Weights of a small transformer language model.
Size: 8 layers, width 512.
Training: 846M tokens, 6451 steps.
Each number is 128 + 24 x the weight over the matrix's rms, rounded and kept within 0 to 255. Layers, rows and columns count from 0. Numbers have three digits each.

# layer 5 attention key, 256x512, rms 0.0488, rows 181-191, columns 0-63
138172159160110129150142153131145122104104099173154106107125103137135094127160110082135098117115128112095132154099116144110105130117120107115134070157098158148147109138119144116114118108172125
118105166124109129143149128158144142138117126160141168161116143109155172099105092109142104116155085162125112149127094127100097172074093121128170160149104103108161151092153135070109172126109151
111120086134141117149167107153148166098103121182142151147086128192172135071120158107126162067121141139084103169180093129132117128100183115127078131105119109140117092141185125166170162150117130
127149166132104141129168126112154095121123118151105125087156109099143114120135117122166147089124091121132174137108118126162146138113108127098093079162138133136148107103172143143133082117115104
115125093136145157125137157132117162166123126105152134148121132136082098120121157137090131174156160123131110111146145171138117146147154104097150132121130120122118129154148097132118181134150129
071108150128107101138097132123069150101112117141140129125193162108186149147171165149122133148171056097124140102111143143113149094127117110118151169151159184156193138144097080125186140111134140
180156109193094115134118110160153126164111116125114139115140102146111128122129109120150135089093099076166144127140089117168152128137201099127110070107144148137181106114143138145161169142139080
134144137130108109112126154090128131062107142149100060148110119131110088156120123113140184118104101123122168113078162133138161128147141099111101125162152138148113058165124157180138123078096093
187169140191122162077086107182131116067115147157159133111134141135118090167156125141098133042111149094141112118099126147119169121137155123135135089141116090162110090178110157092127106115146109
115179102119060115153108139132102123098129127091148130127069080135146126118112164085125100137160140148148095165165078160121129109146134110161144142187116150067121100107158103150149144220132145
107157129087138105108112142106064136158147081112138166126114138186141152127138131089087170167133132102141124075149120168120123139140139162138147137139159152116125074186133066085086118105130146
# layer 5 attention query, 256x512, rms 0.05, rows 182-191, columns 0-63
110059097158117123101186135114155099149136145184128113082114183162121133123148143161133203114138124095127166109068134138129154158176117144152130113162149155102149178181133133132099095123142120
144122121139141113083141148151159103113131099093126122203133136103139123128129100131141136072128148160087160059136100110133166141185067065158080092097195132131155142149135171107190091175119110
068151166110116118131136076170133169140168125153147119146099155101121057130125155134167154108130142107135112136167163142194154085081118086137086132122142132116120097104166122072164127140108131
145157137146085113145115135125082094083160161149140132167129116155137174079112066130091108101136118114147127118110125150116136145137136161146134125098138110125134161165126142126083142139183097
105096145124104088158150063136138066129137139104060101128127189135138124119121096165130086163134138117147098123122134180150170157064118163159127155139123132123170147134095112093117102138148155
117135091146146143134138142181092126146116121112149165149090131063149121130106110141119110108116116134141070135089146113161151069083086198114124127137123128109135101101114082133144127167129135
107118134129153109137135089160104108107107167090107136162128148070146162157144082109154054180138134143110096097155142122161135116107081088133138156136073128115123133057127142145132135183121146
181171093075117119112153068151097143128090120103169065134152141047146152198183101088116092102107118174148116123131116123124139055110124185135131102147156160177128104088141134112126131192142188
145146148156099103098096125149091092130116139089127175155079055152137137066137121115144144169153139087126104151136137140104091129172143164175167154163153098114135134073134058117130132135105133
152140157122133144076126135175160154118147168122163144129175165178048116132158127105093175151137147125155173097122164101122142124104176165129159105099091151194129132122134184108144115109139155
# layer 5 attention value, 256x512, rms 0.0541, rows 128-167, columns 0-63
151137123121130118124142133094124098115092121141129104143130118168167127185149137109131103151134159143162107130145144131113141132092138131111089124122120160093125129143096116157133083117117132
117124128114141145124104135137138120146126129157126110103134190101092100127105079156129093112178131134131093116117149174105107143127133149109098156135094130140129126103106119163102121068156105
126162120152149160144119110126133136112138154158114132140125169129105138144118130096126150115141121170133150139095145118100106195122135132144135110132159119109140101113142099137114187167135098
092131144180118152087143137108122102135131113159136090126142133128141111166155133132142111154121131154097136121117166113161109158124148092121154140123120163100149158123119168108072125128134123
107106136140112148109106131151132182118095149174163091148103100140148132171147107098111138149136141152110105120072102120163099151122121118121168139119111114074126122168110156123122118130133128
107089117133128140090141133144097119167157119156135105144131161146122132151143145141128108135102112144113092117125118082118116138095121126132111150127183123121131106108162137113123126140123119
123162152142125128143159103125123100107149127111133117095129149111203127150141158132128162103108144149107124107154098130126120102140099138129108090118148143159143116181139157104139053138090125
100116159111104160100161138145119163090127099173118181097148113154108133079121130151138119120128153113143119139147127149129170138098152158152099157131169172093165106119144118121136153126181143
124106108120134140131127105131132132126133118141130120173127170106136110126095148115128112095119121080113145141155142115094167135131130118118133106113148121089125153135136102111150188168140126
106115108137127095132130128126153115154124158128143144140112117127164106139125130164134154116103128114204149156113066128165134105132130165117138113147104158143097136111142117134134110153108137
143144156126146140092121131128125110115140078124131168128168130120134126126058067155130137124144138178160119109119095133147128058098114153098106124116126151115123138117120121142132096113097135
100122148138085101154155124136126080115131095075176117101188080084106152144162121171135120088091128093118126119149144135116147134132089124129141133134137151150136146093128125138118176164171134
115054110171123122130119111131148134142118120084108136138172145150083119096138096120131150114136081139134163096103119134187205128128135111141125149115132141143088155111150152135163134124154154
138108123103130143110140141080118160141073130178123125126137146118151141125124100121130120137161080170141136077101111120148131142153106115098120138128127106097074103126123092088097090122142110
107114116116139125121156135117138117122161122143141079130164124117191157127156137125130172104152109152123101159201149139072130121114113097131143120122112114132146130115170107080123159101117114
141151059101136161150159120095131149146176160123106133088161142135153115134179153081132082109072069106124113118093161101196138154120118137101066124129125134111139154115145158138148092076147076
134122113160138138093116124087152100153133128136136062158127144096126146132116133133130117132124115138121125141108121130153127126160117136113110124119100136119103164151130114146079160124124101
182127149129151147135134135122138064135131100122155163113146126128096158137109160126135110157127144146142097123140127121111177091129125143141138156113124113111134120187082121104090117142157170
113181134092117127130152116148113138154132123144110121140118106136164137091128164172122142077159130108141095164154172118112083158125130118139189097127119142104160128109135138139102167138134129
106168079129146128182130128137120102152143145134127141152151132118124121132117123130117089138130091109118139126135065154113120087166128116114111155126105047159115106138124155159097146089119119
115102093132098144097128135140105116121132127118140126170139109120122152123124148127131139098142148140164099140132138097115161148109100102126144137152136136114120129144181112079174154162146159
098177115134122118185099115109121148116136141114117163109135126139105088129107099097122145144106131100132138152101176145134071152117140139113110107140127140172118100138109144161143134116117127
141132111171106135118157133133155129127104108117158151130152067100110130121131160160131110150102091111129178127123177124163138099112153115099166159145100136171113160138108120130141115132127139
165185078153110111100104154144092177098125140127127126106119150117139088181068101130134138115108115100088135110147141135133104126117116122116157133136099144075115160128116131131152120155144126
105152138145129130153128118137136098132120100095118127137119152128120121137157157122121089134122118080107120141089148118109155118123151162145158136122130112097164146143113126122099118129141123
127152082104142105165120113086137125085149111068097157106140172132134147114142106092125136138122110138103123137107144157111095139129126103101140140130170090112084141131169124170103125132168094
156146108144126149089165106140152137128097171139130089151145049116108148140147135074125075115125098128114105109149118123177126140142109159112113117117149210100136118112122162102129130122117161
168090120129071121105163139145095146148131131132127138149125128150151113172138139105122106163079127135104116104094095095143157116145100122132128134131164075121113119146115118151105104134110127
168155129149127124164144134138145109065103114187119090112159181109090128117145153130136111117109178138121114116128119096136196160165135119130104142137129079106068138120091140169112165159137096
151138126136093124113121097171141165150140156134139109114108128102180129113136120129126116092147131097085117151092158107116078155090120181146157136127167092129177079110108101117094119140129118
084134089105126114137146149119125155140128103144115130130123198129131129111128118120133115152137116157116118112113117127120122155137111123112119108136116142166139126132115148122131117121112100
104104113139157142153092130148127155094109153151113189153146121147105170094136092138124089136129106113144136124153107148164108103138131120113097157117102133194152155119123116139145109107104153
150104158125144093093131101136150132084141114163119087142097151140159160121130141137133107116143115120126135151086086151131132117171134180123132112132088180150182112128122113116124113121116112
114069103139150125097118121113102099136157154154133166118168133137121066158126141112120137147102087145118127125155163118114113136104151074118140135151102097158105110112153137154127135107139163
183100127116104109114129140099151089107123130140127139155109148150119148160122125129136146092087121169104094106207159098114119156135114130125074139114137154093108159160145121151145100125112143
122137088153127148178094128163153117132112100141138128114126073111154142097139172097127140092139158174147159180127073107128125123100104131131097129129138064141116114119113106127130166142109139
130085133092096138088134132141122133124092111119142119155104101143124114106155142114131141142137130149142136123148144101102162165100111118134167146143105142080131099144116110092156105152138130
116138137144124105138131131082138145158140144131120177128118050112070109112096149137116104170155148151178128162119102147098107132165168127154078126125173131148113157147061119173087142124130118
133132148149149123116123133127166164105151109140112095111122156123130158099140120124140143140125154125167187151129112111112121136120158122153128144136133132133143169144153135084110179139129139
132170095122106079103154156154092114108131132127118131105136124130159153133125136128125157122127119194118134129165082131111116127106099147126122126130137150108114092094114162110139111145112152
# layer 5 attention output (transposed), 256x512, rms 0.0515, rows 128-166, columns 0-63
129108093138101116105126141090136117148153152116109143136125150088111109121106100090111130120118118084133129107155140132126117128127143153085128127101149108135104135149093157171164095103144148
093155159118149159136158159195117145109145084128132170105139118111145094177093120122112133138114155143136119099103136133130167167097142108095094127145065120120128100101131149127127109146151126
129168101117100163134122095131124144138137138130104137145169165146133150111140131098112157146093135113127101094104164138067166167117134119089120124132155089097143119103126154118150132129171157
138146113158110167115113090091116112108121109103121127140163118113108142110116115148190119147136152119089107096163169115100076133141150123120133107113057128137065155125100137102142155102150127
170116122107128161130104111137124145083116121169147130132127119142111141149137078121182131122149140117110109111090131119122081174100164128105107094102131147141096152134129120109130140152105132
134136134120126143106112135108107110118118137138132140165138149141103124134099102101136087147155111126124157140099127130123127154139130133138116146112157102143140163134146110066121123157115113
156117120153141113143149120132082091155139144100114106123101153160157128120139106126145164105094137155114121124140139132118105149182106116157115115102105128140111116143146134136122137142144129
074148138105139121130187083067132145148090109132106154111156148149090101125154154127115098127093171160161092180086118135160141132141110134164135147124136139122123149112160156146109143126146132
124141130149172094165140140081128097108117088133141133138148138079145114145105150126103117089134105125127163159139126093158134097113094181097151126075187090108139139158142097145144177132122094
085126103132128095122112158120134136117102129091178117186125190081164149131120165137143146082117136116112150104119083113138135133129072111156155117153099124160126143112148114147102147111115137
110131120170158142139125111127137106111132105127181121136136152139113092149116155120147120157116096094145098130153101102141143076117120120119100156143094131157093135180139147112134110147039139
134134109109097105114163119125160127107115127121141096105201110059123137106164107199145116062120159145103091118142152115119141116142120153139144088133112102158113127101128127140081120132161135
079142110153132124109108112122150161080121150124111161130154108118095112096124152119186140123122137171153129099130124139121122103121138142158136093160109123141144115138168141110117127097087119
122140122140147095137106144117140130139089147153140154126135126109109123126115100133165167132106128134143141105130122124148174141147124131131161156110112090142144135117105127099134109149156114
148173134126160152116166128129124099123150125129159090137142146146170158160141130093112181098135104123144148148123117073155111109162130139130128133120072145117108136108108070115120199127171063
159122089139132179114127142088142162137120123129075158122116107134125102119094123041163101108129155101088125123124202112130120111123129106146080133158135138108115103096169109158119145119170084
111140152144126146102108127152129162138142080082119108132147130096100146121124143130166100120161158124102141100119151101124083069080099113079130095107070138143109114137115107115117176132107101
158102135149134102119120146083127073138144091185111128141107095132129129117125131139195137134144086097152110170181109166070145097078150135147176148174166153110126127168131136133142137154160161
150120110095150169143149096171138119129171087135133109125155108136121125129120106172120118107119132098139112128129167101162085116133152148105138079076125108111117145092099136107056130076185097
142160152141184126145109060143135086140117158130123106134119145093138103165136145100192170137142061130088194155108092113190091093127107167113117143116111121118140105127151105136134147137166077
136108078106129137140116159070112103128146183194120139178145129097130152163085146131119108130138133126147108124133155121116134131148130120130135162142185113121088129140160134067154119132146131
084115171123123106144144150136139170139124164072117088113104140168106082105145120148086125200123126110119144151116127128121105154099170131129120130119124119113135139119155163160127085096116143
135140137138116134166085101113141124119102145151122148153130089073118162122124165160111096178147114122100134111174159133110119141171119156098142157144129113149112167105136079121118079089125117
158158174170118093143127152125134111113106070145133130143118184144137127140102196143193169140118111084147116161107136150128115103125117132180117149122092095121111113142152161129126164128114079
112158115151103095136135112096150108131118121149113144119176124128130128120131110108084090120156115117115113172142144127147131116121153193153128141112155114118130155120117130111134142122131166
117119068106112138136125167136147134108158176113146142117112126119134137132101119053076109142130141169119176117153147133110083079104163106127108146082084126148179060124111103156133121118116116
131099091123133157101123118093176133132123110139095131130110131096083139147139134088168100107097168080118132093154167108107124117125133119086147133178165131129111141079108128129090128101112155
187108116139110150098138076097144145106101155122154133124141103074159120121133101117168129127088124147133129073115163110145159126149128151109103140122161140162146125116125122134119114132088144
113115086128109149100151132122119095109137132177125117100160093086100125069117131154143113082096168167143093144098100129152135134118116158119149181136174129131191112131156177138136086087125151
126108154149130145113122121146160133130096144091139120134150119156128112173132124105147086124133108142153179125126138097128084147065099105146151114121122132156153134115126111107080121160139106
095125082117152140133137084125123130133135131140118147105105126079103109091124114109126106128077136128105130113091130149185150174145141147139110112101144118110118165118172138152103088098150140
171140132094124125132124112156149137132119176143112123136132124128156125156105115121139101122103108116141109108099122161116151163141126130134115123142147112146113155133161118131127109159166116
089152154159094103119147109170145133109126071112131127149154120136143149121106123095122164076094112092106131144117134115200120162148107151111121084101122109120115154152171105144107132106106156
118145160106124124115120140095130163110147129070164166128173123122166117171130133098109132184144137142141141105140107134053175100095124106170127147164079142113156098099150099096158138165103100
179125050109151104147142187104167131116165127148113127130102171129123158090150105126212138096125133116155115146152117129123145113145144144147122141128142112127144147115106092130121128136093152
128107121110122124129105147150145110104151135162139111121102134155136125182145116114137139171133140166169153143107120139128092132107131114132155133152131200155166052099104135129135121168138088
117095113143136110147121156063117107130130119157107175118156121157135155109119113145147139162142152133150082121141144141094160168160128125146123160137135097112109139122117160101176092140145156
111125161121187116143149094111138141123134137126144114110102093071136111143118134109124080127138129099109131151179152134128148119140129199123117113124161148129140152100094173138124166143115097
127153120143130142116117123113119149141125141137106097102132136157126126164148170107085073119113135105138123112135156144109064159154137125130163151131168180144105155129126102127117135132142127